config.toml
n_kv_head = 12
d_mlp = 1536
attn_scale = 0.177
bias = "none"
init_std_o = 0.00551
lr_head = 0.00582
grad_clip = 1.0
warmup_steps = 267
schedule = "wsd"
decay_fraction = 0.747
Each number is 128 + 32 x the weight over its row's rms, rounded and kept within 0 to 255. Layers, rows and columns count from 0. Numbers have three digits each. The size before them is the row's rms in percent of the matrix's.

# q: layer 4 attention query, 384x384, rms 0.0627, rows 324-360, columns 0-95
# k: layer 4 attention key, 384x384, rms 0.0591, rows 324-360, columns 0-95
# v: layer 4 attention value, 384x384, rms 0.0528, rows 320-351, columns 0-95
# o: layer 4 attention output (transposed), 384x384, rms 0.0467, rows 320-351, columns 0-95
q324 080:118127116141129163098095117076112130166129097169206085077122112163162115109132142111142162134116083176186161124136118159116140144101185155134122068164112110076106108130090132127117132150168158111217103140116123115068081176084064124152134136090080117190105194138204144150144117165125110102
k324 095:065124125193170146108117173162101137134135111157109138106117098133108108150158137104153096177065129126140089120150142171166093123163112081141084125096147115127169151120168112147120091127124149090181162114165094167102123133143097193096095131150091139130110108102152141106164182111076076106
q325 083:117188120092136161131098166110068184113220141138146185136098120106127134075129130172112106108146116186122177152097124085115147147120170118152167146103124063117209163083144147088062122133084118143137061117068109119107107147078083110215144134055093132139107130106118110170124133133114132127
k325 091:146154101130147089169136134126090138153068108098162087127109130194151145125112109117171148157109120136114140129125166150077123122126163102196138135127164167124104166068151104152177095102140081129096161139159166098126156107119063096068081152113175162101129185089114218186081185145087146086
q326 085:108114116133150133083200114144082085179128202117138079106144062182124150156089106106165134157145086157059168195125116176133167162111045119126120122133127151098191153091149127141145152137099147079143132176097104119140137156160159144093108166145132151056080132206148110125122127135088100127
k326 090:071097098117139115102149096099116085115145140085102092133087143102115148131169131108138136153090157101100201101095084098110161158129139129122138178153138110105169137159127138130094103130146145110132093171135133175136077118104139153115148089032184139095112156134083096147127098108101136128
q327 090:057153068067109153136132101175112100167140141161186077138097118168116077141183152085111088140117122140104149132089160142100185099184133135116098128105153176115073135109066121171106117128135111094102105203123126131148140101110125156134051146133123133173131102110087149154130119134055125138
k327 091:082085156144134134104169140142165140124098163124113159108117125107174130105147124117113197162084151087119151126105147075114156137146175131096169126156083121117163141072149101149127086113115137142094171199084143203120107131122151122119068143147203111118150130105141118153166124147151104070
q328 104:129170147120181107147125046158134136086183201152130132107120109126118134119139141136133090128123135139134064155131141143150124137078125109182143149135094087139220147134148152120181155087037110114178118077110133169174116130152072104151153189179080184152108144076132155097073069124076103143
k328 088:149057096136137135130094125097117103183105129181106126160146158138154153152130080075124069139124103165094133106084087119165161129095184090193081166094132118115102119110102130080147108071153075118175131122139153150128152074176102165100154095094136133112077109143148147101111117137120130127
q329 108:108115124141149159114124152147118105093082139132107120136161142164101101151064118140074104147091133072123088191115151178148136152113102124108114101178067168128156160063190098122055160126157098094134127143140138103072145144174160127080123134155136150075054165165140133136135134113137136148
k329 100:144038107120137158124104069104138132167128094149155110112147110172080131113131118100092101198142121113091138122081167139069182119135133068126151160167106138127143140142084107148145110115121107090210105183140141153136115135103083169134159156123132111088080143108158134161102131116124110205
q330 139:089156134176141100142184105143142132138127105134168108111148088159107147134108162151094135132102134137150134189125195164041111150151130114131163080153141149155128136049124088125135126169191163104186129128067173041147136083174139129148114169150136160126081136089171102156150133123113075156
k330 101:138099124098142119172144115139149140190125095151138127126132138187075174102108118116078097183110100159153084181139208168095117080153106108141165092099145144125100092105068057130122145134137156047214137116171144093139127161129157118136176108108121106131035136108171148134121157088099092158
q331 135:147163116140124117121101144141106061119149135071098119158027182104131105147167106115099068110138173117107173076088091043186118120164126049143063201084169125090170129159101126117146095156101157150104145162179098151145130190087176132121149095084155131158177094168123084089136119144120126092
k331 105:155142118091098138099110175097111142079149099169074123155088157068151071156181131128139173131124180104170156100130098093126084109147168161064117199070124097173178141132178125114100074121132115134054107108192144183092102128167141104158118147123118116159190090155087090113124159129160156096
q332 119:169125150136085149083134183095110093158170103143156132199115161086130117120132120143176157111169130156141151049139087058155142086198079130111133147102184130126098175152105148117060120136135108181078133176145129111144148162065115153086111093116185107146159110102085159126165112158128184099
k332 099:137123149124081102112144160111144092135119144149133099142114095133132137190094126120092189137185136124126103120090094104127206153157161131163105193160117084138162126121188158138149163111120176174091065140141166131156117099094122150177143137107172145160161095112091118101109160203144108129
q333 119:125118137111102153084125146098104099141122097113168097169142119111169141144081165105188158157143070109128159086095086110149134106111133135104103142131159164144096129125123135139072102159173131158100095184128088076118142138060135102088089097111171071092098141113078083141170142149143171096
k333 090:149117159132109118144203083071155147169105164152125101118099083170129090143094157113134151137121126123189102135118111160086150163135153164114147131200122071143123147122151156108148168103149115150162125137111130107109109115106155155173090124144117132158121099167093086100109140165185108169
q334 094:112134165123116121137120187121135102161133098128159047185118099156149141127109163165155206117112110161130148078152139145106117048131171175096112054150194130113093158142133070131068098154196114149151148175112138051170161129072153180081070096115208088128130166097142143157149186129105158119
k334 108:146129115124043143102182157126130081118087090133111134140103068153129209121106128126162218119125058163152101134145084106109165169158132151111149164178178105117135115129159111117105146117081164169126098158130119101111119099079110164162133116092137099156120056160107074089150143145170148151
q335 116:109107117172128075177131118146144164176165096160202122114118092155066120120161150132147137125098138116133150155138193163072136131165137110138156096102137176117090127094121046123142114138193139072151118118137140081123158131124145171190108165126125128172155184045183140133172134136059085096
k335 120:141153147107140102143193101135184164150124125109096107077143124170103115116163134142049108183118170088148143194127152186102107125135133132157101108169087074125116112130122097168168163114143100055189130100143153131109102083137128107135114204195101102172081128137145125192090130115100093170
q336 084:129089110150099182140157147116060110075186140088097115119118156115158160080176092154160144122159120129132142181122090108128065127107105179104088145175076100132132131143120076157168135130165078138087132088134122113108110095141089160035087149160089126103116099181092194165050137156105154175
k336 070:174131105113111129118147125193079046154075098105116083143110133167119127153175148156126092138083100130127119132077162151178103147202123150167070118112127075151107149140116182118107085160129079109116099103142097151135065183194138142103134195129119163141124113126100183112075116144110128193
q337 076:126140126111081140146040096147161091118100113165116116124143161114114100195157135176145116118131112100055124144094115078098094107110111158121134158082096128181148191173122138105095082145069194070116152099100114149119124132074104147163170169184150133136093066121146119059059103117097159110
k337 082:088153080097146120159176077076145141082151133116111137142120069139115201106122095115133125172186130069148138165127149161127130156100085144149174156117126149123128134176143156155148140116141112090144064111084122159070119191136085113146098153108172151129092137165191081193109127143128093138
q338 093:063127085115145110121136071130127180134111082125168084122061099118125115101124139131179129150191111105110193151108151141112148188161113149190108117105169129123130138103117124163180118173122119152139097127167122107161107150120128094114101155072139048195137134134173093174131078110133090133
k338 094:116175061108165092122094130171150126145146122131132163093083203133180058112139062130097144119109100107129181163078147194124148113114134103142085137039141056095115112096162102181086103087122145109159149091180155150118100041186139143149086149180112088110120106145113105106064048140163112086
q339 085:156116178151135126124131130108076116126077120171132123065128088115147182149115152090125186128101118155151146116161135101103110133122129129124189153113118111145169132092185177095117133113166150156131110167138150079143132182119053172156119137135133136110128183083157159125107156151176130119
k339 092:128169164141090152094112151200141082177129077151105102045121140130100137114101149140129145066123149145148084085139117090200168129128090114116148133132128123114051163102105127149061127121181104123168120117085173151152163110129097118117118150176066207136139107063105158107179089143151146100
q340 086:139151156118124083062125093177158147118187150143131118115173172181132124066132126166142152180156101111144144121190076180153151107081084130124143191152074125153201113132049060156119181112164107116158147089130132207070134122136188090121117151144135141124137146155113143106153069173085074120
k340 087:151100081148132119104149129112130166075181205141149112189095177207142122146146171096128136118118095151129181083134086124119157164134124136183102140100133142125168191055067159161061134098085125109140114172181086052132148133117121109094106100086169129079095153104123112147087161102038110165
q341 083:119148189108157091077158095100124131104163162105137103134106141100095082169085197153165142106139135073157106094108182070127174146119117135106169145144113097161120100159203111151178128133192170165067117147162141118156095111111154138037096142121159061103134090078084112108155161139160102114
k341 086:193105083089168162126097155137149163087151106152132121111121161088151132097136112102150112128169112123125068120091140176147050101163117093102124170113105115090041128129119156155132111125167135142128147147091219176164167108126141073157135084135152079105120146068113159060129170127161126134
q342 082:102123188171144124098144135180161135124137124100095143080139118132094172088091101184138113128113120124141074137151122128124136125065092135091191129142115114122156052136113116109145157180127119121098142113136137149085108065163089106059145127130066137168144097147154157099126095132209143157
k342 094:133142081074091070094126142134119132100122106141140144140093143109099088155180127133125113126142118127092141097137104124101175091197178100160143168128156155153060108141085164130179100125116139158133144181116109191167088136092093167129126129064125179108095104130116079140086129148115134159
q343 082:154128142132132103134132093143121111134122120138156104115149085142156158150087150079133169131130083162084103169130178149143157141108121098100174155111116128123185111111230141158176105146141129094169164149104139111171104100159117142118099164127098177096086154171185133093103142153097136161
k343 087:131119152100111112137119088132114071120122069131061114118097121095153090155149172140130132140158142131149160105119127140131130142169082071190162166134109070094148171108140090140154141209128134124091206173111103165111135147139128101131158186134164112144068096132092099096111121099174151132
q344 089:124156136122156093149149109126093147069151141103103223125107155157122114131142091117104087076119165131136094138070118115155110135116083073148163175129149151102159108135143207085119135072014148161103112106103118136155149165130126116151193103103089158118151102135130139096110164144130131151
k344 116:182146076087143102150085136137087155150170119125139116124131151106153086103163054134150107139093121156140179147106181158143170131185142139164126153050088174145101140084058097112131092090156112122110105101126128154125128112139138047148159097134143129116128142117133187136136140154118144110
q345 095:124144150157163153113116180126173115065098158106074158129132151142129125118091071115109104150131069137167084126168081133198128174072099121116143174139120052135203109126169182119110146136063099138118147118112134144132102123136142099102127115144091131086142083220137102119131134154205185147
k345 146:106105151169186139140129127144138194162147167179122197105156071133085133115106162166130154130156073119141082195187165161110141104107087145113155046115111157125098139110068107179064173132118116119126173103084117125135161142157135128127095162143107132141124186086190145156164141104090121157
q346 100:091100173162160156093092150144157144070080142133082123109162146107115108130116116170085138129114097145103099159128108136138137165093116105145150171166101114104163130109180175161124143124100097098086091125116130154081113147147153131130124126135060140091162122255124108120127116117158141116
k346 110:139087170164170142171086123163134147109143180161093145157170128123100140140132140152153116142152082162115115162232113111137121118081088134163126089127157125111180120148169107153139141168126078119126198097114112125159142133137136134088130153152136136097108182077160174196162109095111140121
q347 110:093187097105140068131142053135111157167208147159180158103052116149097110124225118132160115074120152151160160108152147122071148086203112140155107119069140150103085141138082108108173113132094157119154123148152166132195129143158114152156076130117127156188167127075161158139116118129076098134
k347 112:161189100108109108136161136130117160096164116102126119123097117114167107130179090145101134161150198112150173116117179166141119139198156156145108161116084145134156128141127127124112135149134100092117132143144189186070099110163144077156163169127112098125103100171120149153092184115116081128
q348 099:109111102138178081140157092123146113214182070151159095102082141139093070100161128079138134123143162117136162123086128117129109111187111140117106111109179151118076163083089064132130120140188114130125149168132145097121159114105128139144095163121147131194134118044116137119143132159051096085
k348 120:122124146090107101079144143133167104150120090154065111088134134121122099157156115163071159158129122057130154152084125147111132133173174148097122200136124098151156086144178129154104119154176145105133158150169143131095131057110165069098149154161112085171127069169100099100113090199154092126
q349 104:169146101100128136132127088110146123115143161112088183097107118130164175147090129125082083127124134134124109151136083145152075115088127107168154129162124072190200106159153176114185125129081132161159146067087144178181117099123107107139157120123099123099104081151105123118092109121186170196
k349 104:111143102079183083141123163155083105122171174103177167135141163173123083156106136114183113095108135134122117109131125126140120152117100124153196067102161177175085174131074090103113142132090193123107077116124111094126151101150101113121130105057151137141099106089182194104138123127088122138
q350 134:113105122156157095147180071123176181117152138163179139094177122154092126095118148130101138127109115115173074168159151190074164161126131153177179080125080093154131159077137142144181167088136129124178141087105149134165107051189104107135125166175084152123127096078164159134090099118121121163
k350 079:119084110101157150120042150112133095158159119139139175123155133137142147113115100142175032141152048143075064123148150131126152096129142076177151097068140183082117116141055105152090111156139130122139143113107107115133164126128117091077173120116127155104107144112192153124106104118070149132
q351 128:161180106143117119103144117089095169079206183128132174126093172123156108090164098114121124116101119162144140101160104073176158110172117093120148181091172120120166130121130172134136149139015128153104105151107125179188166184147104119159134074133089215117148068121111131120112109156108188079
k351 092:122175083132124108151200100133131124113162145083115151094123103128175068177177108144099089136152209136175155145114168113097127134193117184159114155116143097128112154076096110164146112161125130124084108109105147167167101108145140064152180120144135171172164171126114128118107152125119116105
v320 084:141143125117115061122161152141134095110117088173122071096102166168126103115192097148145142153100182107107173078087178138120117081149194114173113143076157141105073159163193068110167120165145102135150150113135104139167139145082120128131060118178144103125101115205174171172076120170164100109
o320 094:159105110117138165156128084128085162132131136102132138127094064085144175154067107108085115127166161133141114178082073185177095195110098166144136143159099143171170100125124148151117112107149125123114135091125150131046147130189033161121125150124112140069079167167109087079126102088067136123
v321 086:107115125111104151081138134112127144169075115089082084115131142161142074080174111086146125163131146115098110103086139124072111089160152071137116150123125099148094124139187156119159119147121109118095150134159138102053124094137173141143208123134133158155135124183129126099099130121091112177
o321 090:135167066150122147159144113142143126089151101120112134094084121115127197212084142110118110097148110109135172102144147187161138184092106153152155124169095092135157123050118056113135148109130152190140123126058110168179134154112070140108060130125107098092147143177110111134130143154173125097
v322 093:153151123074084084088199053172154169157182135073144136129089123090166028104146131125077174147142145098099146111133105144103164148140172199063097150105109102153139103122066119167091107155161094134136161120138144136137086082132142106131053169130099123167134092112110072136126079140110111126
o322 091:176083157122084133137133139134124126089139179139123124124167086157146240085168115103136132180075172110142148138123125068114115151109136053096157068114093176109112168123142115108115113145059144157099092137061112119110150101151120158122183091127081139137105177171165143146165115114124147164
v323 086:121108147154179165116104122132149153144099176070067129105092164121093101144109169191158167123203058117081141147192152143136132136101086149081116103152094093123126108120172105149088150151134092117108144112106099143127139115135193127100107153172058120124156097047120116114195116075098132095
o323 090:148137161122134099161168130121129125161170172205168138133156179160081143124190156173147095123089092158161112118184147088079120064190164110067145092141143119112137117148077103105115119171137141185171130200124124126196133111098090115144153091097135085125074154164158100122116098180115163142
v324 108:093137165107093117088161064102129130150151097155136104147115080157122185144130132112115157160100207074078119149112104127063108170104173136098117142178094076110214139165192145106122133115170093088103071129141139090115087109135105207126098147144113133122115107171103102140134095122126105133
o324 104:157099170123140186123125153131098159103110188129095145133171147148156176078091093109052088170096136129144108162112114125194126166102104113159154110123096165164105087077080148133127150157064145141113117118074140161127141159105093146168161084146105132117041133173170135111116134111179145147
v325 091:118174142102143216053134116157129149219203194111143125157144104136110043129151229116121115126206075129085146144141122147127190118155090176090135120115127148180119112137144119124082121130173082110097149095125065117083153094168205119127043159118123107113150145115100114117130115070116104173
o325 093:175078198138126047191155135133170127110125169111140123121112168200089198067170155151160152159077165116110119062117107132111095064110129090066100105140120116139112139123110102091133102205094146152138107153104134151183158095097089154148180069167120157147036116126141125140153144201078144096
v326 090:190164119121136161128104081162116125191098163096068111172114147134112113129124160164134123145134129088059109149092146112134097148089153196073112123093107145147102132085116114151154118102149078115131141070149086165076145094168181116085103162125112144117124143145124131119101070104128100097
o326 093:146066154100137125119163158114117174108165190203182110103109140153146153117144141119128093133095123135159150155139111097081125136170105085142105073105112141126130126097120150133117104149100154170154100246152169111197176064067073142196151081158148086115030123130166148147136194103075133134
v327 089:063144121147126132114096121178125158084176114140095154185121089115125092134096172163103136091144098148069127148177151134152097187143094147091105135202165128155201105098061094162117121100110157144154077168064134089188146138135135127148074165142133133151125086054133094174172172103184109119
o327 094:142154160105104057142158141074171134148112085125122115117171128194106158078169132179151145115149140141105130136145102119050157100142176072091158054079106166097122166157151137100134140147090111099145145114157149113124185160117178124112141087154108142122188138115116161155100085122108144159
v328 099:112136129129105130172077093089109153028150113095169168135120145137161192143124121136077136065077155199135120134152116099183074114116125084114146080182128132126169093119094124129141149115090173155133151126109133106174158223106123120162145113106124146099109144084154132138197135117077124128
o328 105:106156087111148101092127135134124062192116064179157091163141129136104060124147120130180144066198079098132147118164123129074166059146128156136153146078156136125128156162156170147167176122166102127157165130163122084110133133162149096112102156139157137165173117086150139145096130110170102117
v329 083:130144067145084110124163089133122162120121062118147082130130138126158072096082049103162140125096125140130176104044114138104107117146120117115151158138133165167150106118109148096171089115105161111100124105141162110100058134105098099140165151107129134170143138130107123118103097125142125130
o329 089:141113109142109175106089142131135148127058092078094086143166042082157137140086151109075139158108141100087121144118127100151143170093120057158127085125070165114090184085164117198116147157119123111112150088016138109080184141144133153114126090080153132105172127147103147123140110062146168155
v330 078:128180099102109144118209153098200122156098137083129120162063131153154116159158131145181126180140193162174139111113098118129169126163136143132138135083125094140122109156144137118155107089106155110163104148127136121090083156175170172121071114167181147094134075153096102144093180098198084155
o330 084:195159106132177134164146102133080125097169074081106116129093154105165161125119127140107154160144122104141108118143126177178101161107152058113103106198111131114107143147143096154118132159132123133091142076151106150157117059104098139121174133106101158107161153148154118134160142182072182135
v331 083:120130116060087119120190073112158126148139085128132112190072094126144089154179105099177126169108179140137177106056112112095186118163178145120153152132145131153125141091135159116127121136135130111112047143155109150106078099136135101140135092135140120153137120162138103110104108104164120122
o331 092:164136106148150161133083148122137182093103144095065105075129111104146155108071148107078112148105170105124090157114179163168088193060099115148124078167089132109117145089145115161117100090085102111063155090071144156068150178132115150133123143083119147078171134200080147146125148118130138144
v332 088:090140114103132156098157063077171153164148154142210099136130084132176200139141097083128119145104167123159127123143123110113135079148168181195139134100105099126201123116121147121159125167170133094185067121110147127110146102141071175161059113122131119073157111099171161123164123162098160158
o332 092:111166161114109144124161141111149117092157080052108150123109124150114168145094130095151150120131173114124096097099188125197159202093107126115149155169168107126077133195130115145094131087115137109121178092152120113116120189097154096104154124100089184204221088143117111174144162151165100132
v333 085:134126085129120070127135115112125130108175084098170181158113104130102145138132095088142121104090113140190140137078122120131242140131102158110192139104137155186039102122073122109103105113094158152137118125148132164090090158123135050109157080097149136188157130066127123124057149130203108114
o333 078:150174033157071125115097122131180112162085104077135057118129104121174124137168127120166172112151105097082152102151129155113110128113144101129098080146169130078128165101177142143138119102122104100061107113111130085103146120171164151075081165103144159108249154126109150114175138126064120143
v334 096:108117141156104119122148102109124133133102044109072111113108107122099147142148154105108158164120143054119107117127107107108068126140157157096092159171107046126177163154183160096150172196168093104112121136182121107111119127105108138118172152138166130111111132152118082126117096105141152140
o334 102:134106157133118163125115118157106180094124239131085133133142124126171155108088115101069087136091126168127144161096137095210110206087126140175147154141112140156136083088087140113121118104097133173123095119097148189109151167092114137143123109093131105138095123173127111106108136132218131168
v335 093:174108089118107078102167110170099151092124137125084161151097152100148083118119136165135141106096154136097164135133130124125144157130146107067134149176167068082151127100147120121089131131132168156123100121102104067174068152069134038168126117103143127158122068141105093153092100147142122138
o335 103:135165124141131103144125122107093133113151144150093140111183074142129139104173136120111153168112132160146126206171105112096130125130193084121133137097109147155149138122136121107134076099103119121084104137133123106064169166174184177116150166153096127101144161140169128146121082106147150177
v336 079:137098100098138118154160131115109155143108125090100147159091138106147091089099119074107084107110097157196129126124130103151127117163088137098113130139151186138133145114083162140125058121141154131109149157145162199078127155137108073123122139091112127180128089065131098117141190113171073117
o336 078:127175075134098127121121126149176125110140083122084082099174078092113172083179118109173163137150144129099132140143176176090145175115140116128107048123093129062142166095176123145133144108085080127068144114063119044095153141136202123099111140120156149119237122151118163152133102146143157169
v337 086:110148178121121126127096158170109099081146106090078193113123153126124078176128177201144152138149088143139146149140156149181087126097122098103131140220168075091159108164142102124108141130114150113076137117114124079136136094088201078082124148147091091082124131175103093163182119112185150124
o337 082:173099152100163112141127105099081136129099135201143113137162152106126143140159146166123105154112086130121124151193092075079136079157180108086104099132103139136141131144098114111145127177124137142176125183151111141161170117133105163155143091147114096124048151120141087085086080140123209175
v338 085:101092142146124130108172127135152124143091077124087125070109115105096091123112140162085139119173063148184112087093167142120096096175118112091058155097177109139168123095200103161128150226160134122137161146136096121116139048110193111118098176164116121174115122216143107146168124101137119172
o338 081:140103179071144102148089097135098173071115202179117114169157109106147124148146130127112116153090106167087142116124057116119097117095099124111172129182068115176143093151116155088096151147123123177138104096136106163147124126112057166152169106134139123083070179156105114093107125132153184120
v339 090:134113075058131084132161101141132096130062051098085143136108154107134072161157142112114127128151172112109152087058139129114095107159166166148122130083109092137121107122157116122131117135204138128095106110167170144125077087131101104106116184160128132142150127098130154110069110169112109156
o339 099:167073128150053176102122157130120209133134155129129080108161032097158202110072137118086111174092146156099105149137109119132109146141129132101124061166079158120139166098113132136105132130096100142133174138043153123104130190121132179171141061069138116061102180216104111153115113049145178179
v340 073:061119177200125145122109146147146152133148148142117143073123157067182140162072104142143156099159099122078100141151105116112149126123114137104133107161137105102143087164110097151133159150104148142198146091142145122158176153127102090184098159162145066123149092147111083131142102097147117112
o340 077:137141113095137124156125137124074087113111117169188133151165166188094102170143158128111115096085052135119094142156092139103110021173156128084140162090178176158141105167098125153148120194164124142096107202181101117187087069128128137098167095102151137123000178103139107130142131176093144124
v341 083:217145124108155075160114173076133146088079189170147133145123110157131165119125114099121109135155137131152161163142104138145082123097111112134169124153126179101120102112095132074092144080135157134136136109093156067152146189115151152174164073069118188085128144136105126158143223163140140104
o341 083:050157057157119118132155131115157099154137053164123125110114178134142044147166105189188181118181132106153117156142149135107141142176135147156118144105157116110122137164200127116164143128110129115139119144175153135135146065191135084094079171219104128159216093055167115088121058106125083102
v342 089:149075160093141138189126152073156132165093087180130095075134121093125166073101098089139082096073150073080173138125098133131127118122084109155075116182106101081098127146132126116191141140137079147146121102141199143127150152146022217126144080137148129064124138178128166087106165190103126146
o342 088:050176088127110170110099125189093140140113139117157153105105175111133110094044100123071148133118136158131114177071174140138102159172121119164195175074141144160114098072129144147162154078157161159116113140140096183124075116121148103151132133097148108160079066071129113159144123125186112125
v343 093:116104122097130114133162099078176101167126065133177064144141131124131226115097082083111149125051135094153114102080131111119139163103115085118145141132111117140147154097146142098141114112141084101139081151125185104138101127161080158098171119124139143090112105132133114107155144133159100133
o343 097:105169188122113209071039138147143155116106147134076197112166108091146154082088121122083098130111128145108143154093144064131123170127120131196127146080127155115107118083119175161117160080067155136073139095117148165095125192087156077166129130106157126127184109103152214141106151080148135121
v344 097:142132157154154159139090110115114119117168131112129181118133110144127113133109157174135099090202082154193118143167138134145125110105061149145110079088137158188074123116076109087118144148111155164129206100079142134135156162163135104125084138132124139108123175059148171106148174098086137116
o344 106:124112097112131098146146114152127093142118105163204070151119163139097051167182151163193175105131079104097114083174111135084151048178131141096131110132173127094132134179142118153156121194171095126142105149179095099153108030132141128124096125128149112160089110104130111137133126180083114116
v345 098:090109191152106125130079063142155133086097092107159133076168106120166233153114132170084142076127111128025132177157142104116055183077100154080112104175100124087227125118166105082132162148158144113127111098104084086176140145115129165171081130160119114066147156100133068151206143110119141150
o345 098:123136202098162153126175115121096122157133188202171129189133167154103113130135119160143099097120089110162096111143106091118154058155118074126171158092162182157072076175079205101155165169094159159163124181160149122195156110128069143161190088120130113185082134109170149105108119157167133120
v346 080:127098108109116106111157197077170086166055077159133103139110126152110136123140073069125092128063220119169134097112084141108128090116123110097069108083132143115127179133222173126131141151151111096138136157115130106094133078064085124134195097088131133153130102162168107127108208126129113132
o346 087:101148161160135155135091088167130141098129173094087174121120098066166132120054162105118096167141145142113097102102150186200119208116100170171163159189079072163128121084115123132101164082141098157068153087102145190086063225126113123133098134136150148055170115157112141077124115134191129109
v347 085:141132119100099119139192140091139123150102148152097124133131132140160162138172124140100168169138120073142130101145131114131095074110189137136087128068172086123139179147147161158144140158131080093150133133169124123154104085091137142104079118135141141163118087225124143106116085163103139123
o347 091:133129147120170187138101085137101142075171139118106160134098102105129162118089089081094074157114160167139111137098125138163126224058104146162126162185123115165179086116092086133104101094134156169118139104099139175046117151118106143113145157142110112084110149156128107119113152109178129119
v348 092:160094113144139140154182142103139148174108184171114103107106102129070139100122119082135132115142102097155110149205100131137115144101104129083138130199114079124090169106156113155137165156111116102108163183143081158151127112092125160126143118084164146224143135134131091106134168149130123119
o348 092:053209137177132096132127107181177104122158134151117167112110188179113108121139107154162106108130096157146132083131188138089122104135158135119182097093133119107131122115103149072149142050142135152128088078162123187171095128129160087116100171145103098102237133096113149112146147201171113098
v349 094:157119126181147113133050115130101137058109151176157137117160113120147215115107112134093107090123140169123126138138134136146033114097122084155133109128094151122148092150126107111135118054104185134182125106090117072160184236137066134202140116096125164147124139112145162125136143144105158128
o349 093:096150091090125133134163138100091096183054077137135109203144153167119027156136155147145137112147094078137093153154090182127180117133094144142155183084177150141108112153173153141143157168164107095124105146143136102160114093135143125101112142186148136183096096089129106115118121113152093109
v350 098:128165167147128154151114146180136147107176115095135155093112142087108053143150116183117102130159102172117123123168094120116184113142072174157109131098136139140114111115063141170121121134095120117139171142135129199096120141148143109111077124114141111111138174060143103102127146143086087119
o350 110:150081097153138082129137141126101093147112107130214050131129157180107114156112116155170147095106102135100105091146164149057098012191115147060136075109142142109098171135122087144144110179167144119141139149137113094197127038116117125148132116132169106122068179121115162172148166149073121080
v351 092:107152139109140180155070086158138152098123103094137151111160133088169149135087170235067154095161062160132129130152102119145117079140169152106100126092105120121133103127061070168115136186168114137160165067078139133116144127128158129073144183165100094103109151125108142139181057152114176106
o351 090:164076172069137117124133160109064141126162179168188132155145129116103131130164106143163106112122117162122126138143111100074142100168104171109089102141169149146124115196110159126113111163154124168160161204165128091181104064104050119156157075112174105151000143112144115149091151094110127151
q352 079:208102063116123113127113118154114148122187103143128124142079083176097117151215121156165146153079114148122111128106129144086113116093167132124120139059102085122074158165135155152155137134089169142134146113147128144092051189129132171158092120162119153152153109165136129154135122152141150122
k352 093:125145107071090167095051130147094104080156165114143100075107132090134098124106105103087077157121173125137170138101170110176086119169149156112130115106178148109139139145098099090129136139206191083088111136156090158114151146121144067212128146132143100143119180146113127135135110122131102075
q353 095:161101156148149141140114149095117083119125147169129133110146152163137163140029165083098147129152123157172125147111101132102163142138120115146117103153109117148119107138193120111127143124164122124121156149107109101160192064094104120072060131089105130128097099121148138094137100108180139113
k353 107:126126182173058129114135149099101100143086116099112130143156138085141101149147138168103145109147129106142196103205137072151088118146163132065079128130145109136136117145115085103099139118189116177099131125131139094122103154121123146103122121084193059110121162159081142122125148136138164158
q354 111:081108160088131149118112152115176132159117103119131139144124181102183123092155092182165099081138093112127155111119144125179112085205114170113099112096109166130149095107080157093071111127138099170090133153095118067109113127115150130143160074111160059080179107154059115160175185137121130112
k354 093:117133168123066135112148160079180114172124137168117226167167150133107129140138137137092132120169138117117117118207102120132199203150144109141096162081122084167157130128107148125106150115098105127158131173131104156125091143143093155147088129088169185132181139178084151104161133186155134171
q355 086:096122067089075155114129155072147121091127149081127151138149167114125096162150118170177112128094121124156115123122171105146112140153135124096136131157101177054061069133124180202052154124185154119113144128108129073142103097096156160156170098159098114098195102134085094105113121112107125130
k355 095:125102158172092169131151118115149167137141145138098189171104091150114199191124133058122100136159103123102145123180098129187165154145093093129136179122178151204185180150145169154103177119106152156145116163118101079132145165149076139107071121073127178120109126114151081134128126126133081164
q356 093:138142086096155166116175126191125140106133114079203087119137161165132092130090053147146133101043099152088156100119176134136109104170097121109155096127145113156126106177127135113109104079082140102080081144155151088155125073170128115203129118079099140129181131156091122181122178136172120103
k356 095:131109157117081125120152184159162219139168142159156178144105075141097170096165085123085157107129146127129126177190107110157147159121135085076117132081148099114158171090113108119063116134158085121160143182176166102121143144131076138115155109114142140153154085162100095093180077167157073117
q357 097:110150169164115171124131167085140131155187127139134110106138092105128135098106157090158172130109152172106128178133135103103181177109123167152114163143124108147139175116137172110140140106130130143111105109053177181155175108069075158167153143121145157106156108084162108142125138146111111139
k357 103:142191085112116121076175142141136139158125162135139144187139122148087150088129160131120144098115156115169122159142110117099134142142035115125159145142162166099089197070141191184136155132106126127116095136090128091147138113160143175131136152127127190077077132149114088161143099115122115155
q358 099:100109131149077155139106100172085107062142156085136121171126137116141115120139114111152169086101116138159147093105129061205091159116109129119154136118193161135137081112137162102203104168121145144097083164104114157159121234080115149129144122056079186155186072128107082087160126184133107112
k358 102:109147112068073110123087130150132152072162201044132149108140125081124133149148114201105174103157144118172160112127098089177099099125134130114107131114162114091161099154139145078137085100083158184109076149120120125099090128108153093155152064098141101155215127095118132163208145122111143104
q359 092:124095116130126145124140105140142095083156115165112119110112161068130118145198072105185222107069132142204127071071112089141158127100109143061131099107190106139025096121119145142158104143094191147073137146177111142150113167102122130124107094085093143185201095128112093102105084179186136116
k359 095:114126111066105131103098126096173117091140176108153125115148177081118122131174080174110172083163133140089172086136147072149170134089106131131133132140181075138169088122086099087171108097098158201105066150111147169125124113087164078165178095174156139107215117089120151173204151147090129121
q360 098:079064095078133139113133144153135073144088158126105097167108166156110158155052137130127085142146143073100150122130124112098142121122141101161067193122152144077145103135124123076118086136138087124114134131181090136143118042143157178063127104122099092139105067099122127112141220154200126092
k360 105:153085127147086116095155103132134071132035151183101066143153119103092135161084149122097105145153112163121107162177074111116134153082127076156126154163165073132120140153173127036129123121157117166113146155160068113178160113131117143093131138112145102129134084076113125139159185160164165160